{"bias": "all", "init_std_down": 0.00298, "lr_head": 0.00348, "decay_fraction": 1.0}
Each number is 500 + 50 x the weight over its row's rms, rounded and kept within 0 to 999. Layers, rows and columns count from 0. Numbers have three digits each. The size before them is the row's rms in percent of the matrix's.

# layer 5 MLP down, 256x1024, rms 0.0517, rows 221-255, columns 448-511
099:370456462414460576578578505510495440536473532470436498481517467543544492533528478512538467648463514566519418470543573589566542463452572454506470539557466471559545519468601490544502451443495493
097:512488514571519435526466512503538514569508431500428477466452534523430470477439547496578514509548523433521455510493480488396476501498510497495470455589606499422540516493508448492556492469560462
090:452473495541568472435488518429613499503425558453417466546581571497551385575436480542492491449513469554511478527484526516520497461476521445485523542605463450503512459544484488420469457570522602
104:416503534586546495473462566488491550470555556512554470362486571561465501510536468550489521448577484569522410507525452505430475552536460568549419575470558378605553623470502467554568564460466460
104:499472520526576506504461513572393480508476485403460495481433353541453517445476508394558483472522476440548458495485474520597524516513478487436469511559463497443546523501426538461613497467451510
095:506519456488467427447430457513528582515548530508469561452398462458502491500559608497505392471479478450570493561486477481490445517513466441554524551500520470535491611449504427536499474477467510
095:437430423402455574524502519567408495492495492512547453572497466476414420571477477522437500477507457507526482463529492432466461487536468540479439439427529566497504491534516494516557426419464441
096:555513586602488558449507444451589414455569495523544456501450513422568453565476462526501610594613492506509543512466481559517524566476364461531488500649532484468561467383503568522527485480478535
096:594485470492528468548428576500541463609539566469444465561516481532479585559465538496508520564477481436532482522481460494473472453474515489420424395502535484487576468469547558515382485483443453
099:516511512562533425458498510494622524472504487563556445554457471518568453492500491497467541482482515456458527523543506513581431561454444563478477492525457391590576444537541486478459497451551527
103:447416538476549499433405461514522599485480543530481509531548447565494478499400538533531381588419513463510490611556543443505498502477484604426514585584473441467541574445498452411535508484438616
101:507508454532502527423456485482447530467525602457462548438549591409548463507556474488503468530477508501459518556473471506571522505489452345465503553560422510541525540486399460521474477458465545
101:479513437497504548471453471484480577469535476526464511547547542502488457507442516467579441538398522467524483521436467529444531557458546573458553456524537326573529564601483586401436548496589474
095:478639465572528509456537519462420627529499469526527534520484490619510576520424471473417495368551516589422462469510473472442514555493453528426526524575457545501523560386445533417510472489499592
100:444500512570543514532637402498597548486468503523519530478508474469572491466382570616470475494533490459484563450503471501378470460504505458402488465551476523498548456448428462453342464473439416
098:529522446553501493481522516504519545482483571536483436494550586547553424438508454562463522500507500556487554482476569402449481494502440499535530492494486570477513465476526469495503463426441556
100:456505563418476553482416521546545456494577550453611411492552467502485551489530501469490501477491557474437524542477374478540530522520452508480587515350564522518486511544456592497511495444552416
102:472485457466564449576608449454386503570501517463498532439412406389568556499507526553410469533408509500479496532451519455488540537513525514497408469543550611502463494463509503548426439508486472
096:504424498542477405582568421509651519517527529497502484450490581528502406519563527488491411504479574440449472585465474446541505479490488501451449512583518553437555381491473451549430429522460431
098:582524500581443404506525475468434444405413380521508513548453493470518484473493492475509452485536493422491534530526512455570511500459486445549425531397521585517498525557582485526499534617523518
100:497501533524474493508527482486464508458507533492509450503505456496472545539427484521566530562486460516452555521544413531491541467489557504533545399435471386527548543460536491454559479521476472
109:438584519463438449453516459486414486420522484503458520566474519479556556580538566453536480529417535420419540530522516460604484417461551487448574483443521416441472539477499518577439398520592494
108:478569564503544527536361502543568382552442550499508521530529564620458443475462546571504508474514461545560468534498533587550480429571533550546483637500598495437536548521469581557489507465543481
104:508456604500483548553534510534464572477485483504526465448496455528493518531509555610449539518501458532479413635419442533493518526496489449375466460566459468543500476359507528490424479477465466
100:516472558437448530528399514453538467527467533479523525547531443562421479474478425458522523549489484491602545584473506446568525501488482479482555510511558464514490512572521463470500430496492504
100:538460497448425579524319538469463456470580511433527551553653484529493559438578608443556486456443422475517591513527464490537535448410524539425528527448456508529487510530513471613408472509477446
102:561464532519420467415427524501530614602531507440545495490536534522532431506551586576506469459530498468469564532569478518510493454463432542447496523635530553509486488489461403518514466494511538
095:540509516545497534542549506471484528386533489489517468477440608494549447449436525555568524492505524612477475491573534579445457467525472509542489498487546523458479503443554528553528574544507453
107:473510505614422415490490485510481485524488552512469520533432557452528460422536507469473581493390565501481407437562533574582477530534485479525488454442533458550427479501479420587499563545479507
097:586465506498490564501550541549494489542511452487505380585453500512576552575545471546471536442515519493459514468571494494582533518442541470477506496537501581491469544589414592496516544412470490
102:478517451582511491450593524473559444465510550481521517471446515421558523517560516538467530486561475499453553487491517466441482507511534525582476459506517495453605526553462505498580537395556530
102:577480486529516591611574533531463457554444505548466487432622481472482549467513422547549528520447482466389470450469487511538544428529564484515586487538450418536431533496488558476462485471477433
098:529470495513545500497484482550547462531503440512505489448650526572468443482534450444496499480503511455568575493530427487526398580553497503522522542500420560486465487553472525545532538521524575
097:525608481526595458627524489542514609516493566501484514456428605505536484478489525492557475497442554508487464359488606446438517417540467486499605497603410556525460461453458443512457421525517476
106:417494479513542436444560488517501518527485494493536539454471446529498562469525527406555494423548502591663392396510554525520520468530509466502497524411505451508497526466410458442533494489549564